Each number is 128 + 32 x the weight over its row's rms, rounded and kept within 0 to 255. Layers, rows and columns count from 0. Numbers have three digits each. The size before them is the row's rms in percent of the matrix's.

# layer 5 MLP gate, 768x192, rms 0.0634, rows 0-131, columns 144-191
092:123075108108146132180055167059127141149170086117098123108110142179125117103195132190126065117131152087156126177098112155106105137106146087158097
090:141122161208156115105135172054162064103143145181143087117141134161084117152126063120107102131136135187126138136119126145117178152167150123165110
087:124108115179128134135148100126096116118183134210154135171228175193134124096089121105111214095093143114149099167115134113048074121163163129149127
108:149145089137174139138150151095083143124080169154142070079123107079099142167087194089124112108130078066141140124161111157151086113106125113135112
103:166134144165109109144148134093101117124185099098135150098103150146123141112128090080091120096144207168134096145195141125112221119107101107115150
088:077143132127097061134136185129142095066124115016166094099151085135127148131148182117112136082146116123105129098119096150153109134076132112188062
087:134110179201149130121154127173146118139084088101118172146135167098131100142136154164241155124147142109109117136154109126160081125136118127073186
095:116084107110210108064191073150083115122125163127082170126153087175100101123149113099140125143086097135167141118181113195107143120135116135123145
090:138071143105163090089134126130093150102103136105098097125146136172065099166131151140115168088128158159149101136125142116089171122116189073113153
105:124093136051183147137124136107131146099125204166125136086139117056158106145133125081151170168209117156169119169101143120138136118059091137146153
100:086107116165103096067090122134121165070135184133128088129106153117130178167154157062140103153109133163145127107137132094109151105055157104138098
081:122144105137105155135103066047104154052067103084110105106083138082096144146128140118147107179108157093134170147188123181095131119128142158114196
083:139087112118134171157102140073108132152171074139121150119100178085188136130096087127115101134094102142190113125145067110120170093066157099109136
087:136139120154116085126122159153115094193149124146096147104123058105134163148055129128152149133127117170129122151156145123184113078147153131157140
076:079178189112155112177111126102146153173182080122134141130119157167111097136091148177119167146132130058123092150124132125141111128157102122217090
092:128146128103108119117136124185140093108090098111102218162086140109162178138138161080153126114148083136106156119113116169159106113146176124068093
103:116096148215130150067119113097098129135169074132124145154117153180111080138090133159118104164120082112090095089193135144088128103141107132100174
106:089127107106095120115084149146107112180127122095144192098115140171159161129117120163201145128126164106132095173150113112116147096125129091121136
081:119127095066122122124159157090155125106093021077087183038132098122182126103145084131151144144145152092100156140077145195226144094093154072106171
074:119141126154161175104130095100119074104124086101179074135148197143119089133099139161155135124127082135142151200183110116141120139103149150125116
077:164094152122132136081148085121103103113104113132164169122125119123110113111146155101170150131160085119103174139081170143133183154135139140119143
110:104101157157132120164137138147124129117053130162162184115090150099096116090099122120115134138202157113098134181096131189138147154096137092137094
090:136084205134092104145095159090089099099174156152196140167084135150100097119087146109098179122046060149156134129109093087192145122150098152147141
099:166167074159135106138131123149089129102120135109106119122151172145124118163153098074104180081139186110127144131165099129139149150138133118079137
087:132132115131156110135168141114139126230065119119119100079161108198140140115077174116134179173105094095121148141131089156096101126119092132127104
092:114147149114116146152126125120061166065156154162157115215124133098143110140100134123118095180123127147124154150179129160104103105110104089080151
102:093106100177080091125110181107170151094143081130158187156084119057213139188128082129084112142123124144138131140194137086149121121142117160119110
109:162133137114129087062166115113091118122070213184179063141165117082088105108145085093129133153124157115150139085163143152116115157113108111182131
118:138146051140104096134169207124099159073150102084194145140122143171122136133136113133116124136079080106140161110073127177148144151062159122151146
087:109085207116127145106120056107103125089157156106079134102139133117155104140128102143125112151083167060137148035155097151140103107105151137153130
100:132133134087113115080139168088105192104188139102224150146178065152132090098175109137069121143131138144131124066181183148111111130065171166131219
112:096113104082204102103168121154129070174103108174091125113127109135104100136132163127152129149186143121118122130138138140121131172127169149107080
094:080152171132105069090131093122110076136107135118150113133091151130149124107195150134104177102097098089127118154174108139159074135079139140186026
099:136124168090078128100062145115079111094166106177091149119097065109114160129158124187107092100097106132130165104164135095091129169104139128139162
101:158093115141091195132080182062060154143157108198063108190140116185123149134061151092093154114104127152139108137204132119078136086069129144122187
098:091133142108184093152058131126151144098115122072149086142109114067161204168124133150128108138080128132160142136113147069124086112120141150115110
114:121100111101068070164110129149136085117088106097096105117119139211110135171130154104161094173128049128106138088110128180090158179128122123098147
092:138136079117127106058151079156143140134094192091147094147157144156197146122116151093155039143177170199116160143106100096097074158150122100118153
094:140082050100169166172122151061164146151126140081177122090127145209143187107084129150125153076156146147118106164130129150101150129101134079103162
093:143144133099157187123140154094123166130134141101147180127145154102127137127163063127155147102124135090153153088152113198103095110083152166148139
087:122108063125169106157132113144151150089121157138121191111152075142104145095167144131175047099168128101112147128113125130137092141118146158138113
104:124066133102169094123169088104116122112176169115162091182175148171092100141138111094166114107085171116122182117104117178114104141100150131093070
086:121123129109178167094056104108106136187134079142097088131101195141194127107165089170095178090132185097112127103119121167101136136120156092072116
091:138092105114085098142140164115076161177071100166138036120115163144096148150112080113108108152151097125154104082098180118193152163114122135136125
091:162103135164176162160141128070121174155149150180056161136076152128110147127127119166099122140037110194119080165187097174146128120158153125109118
094:171150125126142169138130128082088148066162161133132090153132106131125094172162126125074151131124071181107112132128123148162166163150155176147079
091:145101134077184103172104129138186096064069136097188125095159070101136152168141108139072136122116108113188148139131098166127099158136118090073126
112:132127107125134145172121116122152159203140157107124126175138155115102142090138204092060136140133140082107118111127147142191084154130115110055142
100:080100139132185095162135136095098136153190134122162184124100159172166163107098122072186117115119142134121131115107166147109116092139119170125134
091:145110192151184088106196093123140151136155195154166157187184128127118102146140126086127131115121199197138129074153101140171122055117121097124128
102:100120081154137084195108190126141109164138110159156079099154132131153124179201108176171123110165182151103127175102103128098117134119171115159109
123:092139108092135135134154116092100102164159078090089125094103109142130119127118083128105107179160136154136131169112113129114132088120187081165112
147:165096145086105116161140120118118100143121042149129155115120091151117138179111122132120103129135154131130139165138140076087089090127174116130165
079:150133086069172165075101083101162128182114125130156089108145093141138108068138152100161145157124139029143135106148164129115125096161161119158148
089:152106089172096155111137150127149122188082138156130117203100114106119148170121124112121144187166145130137135148111156152178106121137142142037165
100:157125105130148150074106114098175181103159247149152121131147160161115094116114152091087088130097107134085147144191123071098144074109132131107144
094:149062181097113064131122103122145129151128080091128141086144109119139093143154053144068139162142119160119136117137161199117133113131098056113147
100:164068099159112164185176104146117127137108054145117122071106116141177191102089167135061188128154089149142142088104095093087096083186132093130149
105:150146117130206139130138084123154096131123161164121113107171119180149176053083151207114150116113146059157159144136111173094099154107087134120166
096:131091163117144163135170129124109130170184108105140158155090207175115174161133122143153122112064060091110120076168130109084129059146172179092186
074:149085159142116114158123109161132084082098153111100092139150149107176100123204091077181176139152187164095137134119105158159168148201092149195126
105:100097073155114084095160159163096149097084111136124083098156105167138168119158116106167194137131081122112138099092141181118120222137130134146181
100:112118060188205108122196113112158075162148215067153144157142174112126107111174093103155138086127120116155123127148129133140075174100107153118117
079:145130163102091139099077085047089078202165146172160030103186154137121082145187165127093179130181073157103145141111162128146161125113118141103161
072:130131085134163088096173166162110092064061148128120152144114130116152125175094112162162144118163128126170049068110076163116121107165128135169088
101:101106129178123138102095129110122141174132098092096108140103180128147117202091132164121132158128161138104108165168147168084104115137135081084171
099:100107145181163178106122123172098079149159082124127162142099144085168176147152145121166196121139115119137130199183100158184148116073151135118133
100:166213211135180188112094091139116054140146158193074103159147171101123097174167134093154119126178179158151112118145118168164095088094111144139111
097:156143104129146150112114119161107163166118135087095106125107181097137131127131164117102173090114128064129132128143172096119102087082085146113142
108:144124187130100155149127079161125143172128133136098170067212121139130150134168149106170134147144126115124175150129096128143098121132136121112104
101:102128179100130091122178189138172079148117124095158144099133148135135142113160121110120117097094146083123114135102129142084232177167124126203140
102:114103155155076094163146145126128065087118149114119219119135132114156156115198145157165172143168134119115177086091133164174118088108131128119085
100:103150091125120153133078155124141103193078127119092046172126105127103118142148126122122147099127170137084147189086158142131144153139136131140103
096:110094138087130176155238134127118142122103180085172114090178138153122065154127125155121081151108160110121121164122104163059157087141131080166126
089:104061132200171128082154137109140150138098153100176105108147112174120203150187123100085122132147138134125110120085096109075102117156128134115081
102:116163143080126095105148111110099148189118156137111125141094104160098063133137072129155065117165158098125133134150147056146143077176183107144133
105:065110166130111075193142023139116081112160070095171170118102121154104169084070130135117167165167119189114099165154092076189122135172090116127161
102:103142218141147142099130136136086111147119175133121131134124115170091115133118103082096235105152121205113119168158180127105158089182118123143111
089:052111175101151139154062168120147078228167084112156112087136096122104187178117128132154100138099094177116126153132147165141096082127074163102055
108:116112121153124085140131147106160122150111163107122128135119141157188131166081132139080135132111129111155111088087158139178119139134122134118089
109:163149075119098140138112092079124145111132081076097136125061188186072167106090116137141151163087097087129152120148107163113174147202160138140159
089:130152122166123161055104136153114122200074149170169089120210137180086064109166158141136179165093108120089099124114108086179130076106113164167098
088:091094103119139068183204143134088110101139126144172120059152120147065139125087118128130168165080107109178129107169090120178134166093096095119122
096:142133169152127181135108105138045168155143172189086149107099197137099118141156136114120126123083077116138155178162117100114093162099145112062194
110:161114122138136162084123121128106082158156219140117118155188104097174111155169104170105132078141187088130148109125130123075136146071184116166126
092:146102128156188081060159134130177087185089147111112152122157087093100084123107144144118099082154141104154149135066152127113167152147149137137114
105:148069133159149101180159104145084122117131154173100114175201091183081152131117162140095172133135137171143115167090148123108150149104151124042123
096:103144087155124176121162119115186188151137192146110099122112150107181103159061114116156118075188116109126118080107145127134115121094151105108081
099:137104129175174143164178189122121097163168175167178157111130212188138134121140123142150083123127133130110087157165071085115122118154110114133160
089:086132115139166142162146174101119158170159078169106166114099159113150098107096085118131101104106129108143134203100109133049102123122158113136120
102:120137146110111101096134156209163117255107146137111140092110123126161141146050130127135119148151105112142120084128156157113109115147116082170154
086:166119171120134069124132109126188142107094127112124169156118135169184070179132145130123101137169104072116131129118173112139095131183136111091141
102:114106095144166130106097131082111147133143130155168099181127178143022093111153125168097100138103112131146108170158117130112103112101138108098128
093:121097166091085116146129182121172135148105109108097128103115073118172096151156106119128100095137148109090090124124147102104156160176158163146115
103:145138110091133134135147116139064113140083176150118118139181149162086154141135124112104089157126122111150186156113124135157100167182122143130145
107:151088132101180142128100070095187132103166128093128106168102141186120149141154103040157095126146152123124120173140138087134115096090152148085165
090:202106164154126149128116092163080141133150136167148159200174129173113123103121186132118138126092137123116157094199129152120143086129124105153132
103:177078123071203071168097064122112139123160144087105170103158101153103142134125124077138140133130163130130151155135151179077100113132199162128155
079:091127158146131138149108153137107068192150066128140066197147143158134113140097089118109135139194146110155115141164158073113149127159139095082102
096:115070120159118099147096102118116124134156139115109147153143092120134035091129079145125078116176167124122124122114114171150147131085109189114154
096:092165050128128098158104195131137097109134117095104107129108102120151175192101119114162165097164109117134139159115132177085065145144146103077139
101:134093111117177113129116087132101106107105115131083128159122109128078116157086145105115089124125168150124154171135096189099159147133130152081083
105:154108110130128122125178109091080131100134130116149132093115091173083148139106127139128139140069059164111115116158096096132112143123118101060174
091:163127141201130086083136105113153151060190099186097127114146161106075166144123117095124121157105098125113137129128165104108204118098165126104142
120:142125107142118123116125109063121138081142128135103095159111178166085169207115131128153086145116154109125175168163103165135085167079182112079153
102:197050140125123121127126107104098142145047140134086129104082128205153109171070066148116124123074161127134112108133113141116124164154131099115126
089:098110118163141184154132115145092098144143171133063087109112148119115133139148090117104082142105113090113158070178096210154115156062131158145150
097:095129161107093106115154077114141164157155118145173155127137112161128088139086131146107157162041165170137120086140145150165139171188107158120185
112:175157167133172129118134086125112058101146102167106163137176162169164141087174073185083156137089180107162102176167131153137108139120111151137093
098:105106150041079121152116116087198168144099111071092122086115070144181155090115141186150107146170182174095156146102160137152134175156136120117167
100:092139081090116112092152165115113124153108160146184126107120074126135181195156075140099138132179132102116161049131125149077140165040120128112131
101:168143136103114159127157163149127124154071097119142092133145138120143127129089103143143210139115080118119110129092145146133105082073156181091099
103:116157112061182149094088156113193093102116156133069113108155169117129172106126153175186072153137134138120147162115110161112186071099120108076167
117:100167132118161114155147100070125101060172159120050193115082105123084214111143084116106035154085125132136095166214147152153113124136184138132146
093:129102171067121124092096149137190176127115095057082084143066134125135104143105188208136079150159098127122130120145139193162152169167167139151233
091:106082185120145093071120095090095162078126064109118133135177117089115104145080198160157175119126098120060145117089130136117063025143132087108148
102:148114219045078125113062032137167061126179154162112146180136133159142142199137120129069085118095128162158121140141124064099105104136117124109105
103:079149110114156130173084149123099089148124120104177071109114119151141110140079197158059134087143142118155105161102129120115105146082125103145201
112:134078163150079118120096110156103123097178170179065166187140121133124155153100126062114127146131138081159148157130095158186120129102111116131112
094:114099149096130109181056083125140115150128147127143117174169176169143113140131104129124117125091100159160133123142086104126133094069134131079120
095:109128073118127119177142100125110103116107114134090142093140191074120136090120133179114135121112174168157114147128122121147188093082146134107137
113:137107170146153083084096150153116082113119117111112073151154123165103104176084114118112161166133073159149119117188115178104150089142119127144104
094:130095148154127162133160149069080147111144126142116137142096105108132053137190099109066143110142097134126129126144121130140142099101136182180097
089:149103116103065137167167102157156113127046101097121088103142111184091118181105089065185109163110130181093127142112154168117118158113107095125172
081:141098148167128108098141120162091129112075187092103135117132132109110151084090182161151112115097127130099111099146166108159149098125144147171125
090:139106188153188076126135152127084165101118132111104160081128110115136131110166147143143080094100139160188131146155099110167140060080115142161136
107:142102160107152113136151146060130118092130101103058139166106126160141144132099104093119066103118110050145138105156103211115160107154133089142130
091:116142147145084081179159122125102140098097141147125106145083121152132127182135110086116161132172141114129124132098110160184168112126098153070099
102:175108111161199113150157134101149153077115133153176123181175092135056155103130129124130101149157154130147157146163156139101128124148157132111100
106:099130158119129106098134138115157102093121185156156153184176189148157118155216088081109146110208110124124102146137149156174122120121160133066133
095:148097094121132084089106105098145152117161103108129118147119145142124051149172165186079129125007133152132176165182066115136166082126167144121123
098:127088123134139094082111132129010152120105160138183088149129160135074068124155133090129112116120095121123116155113125148094117150120196125124106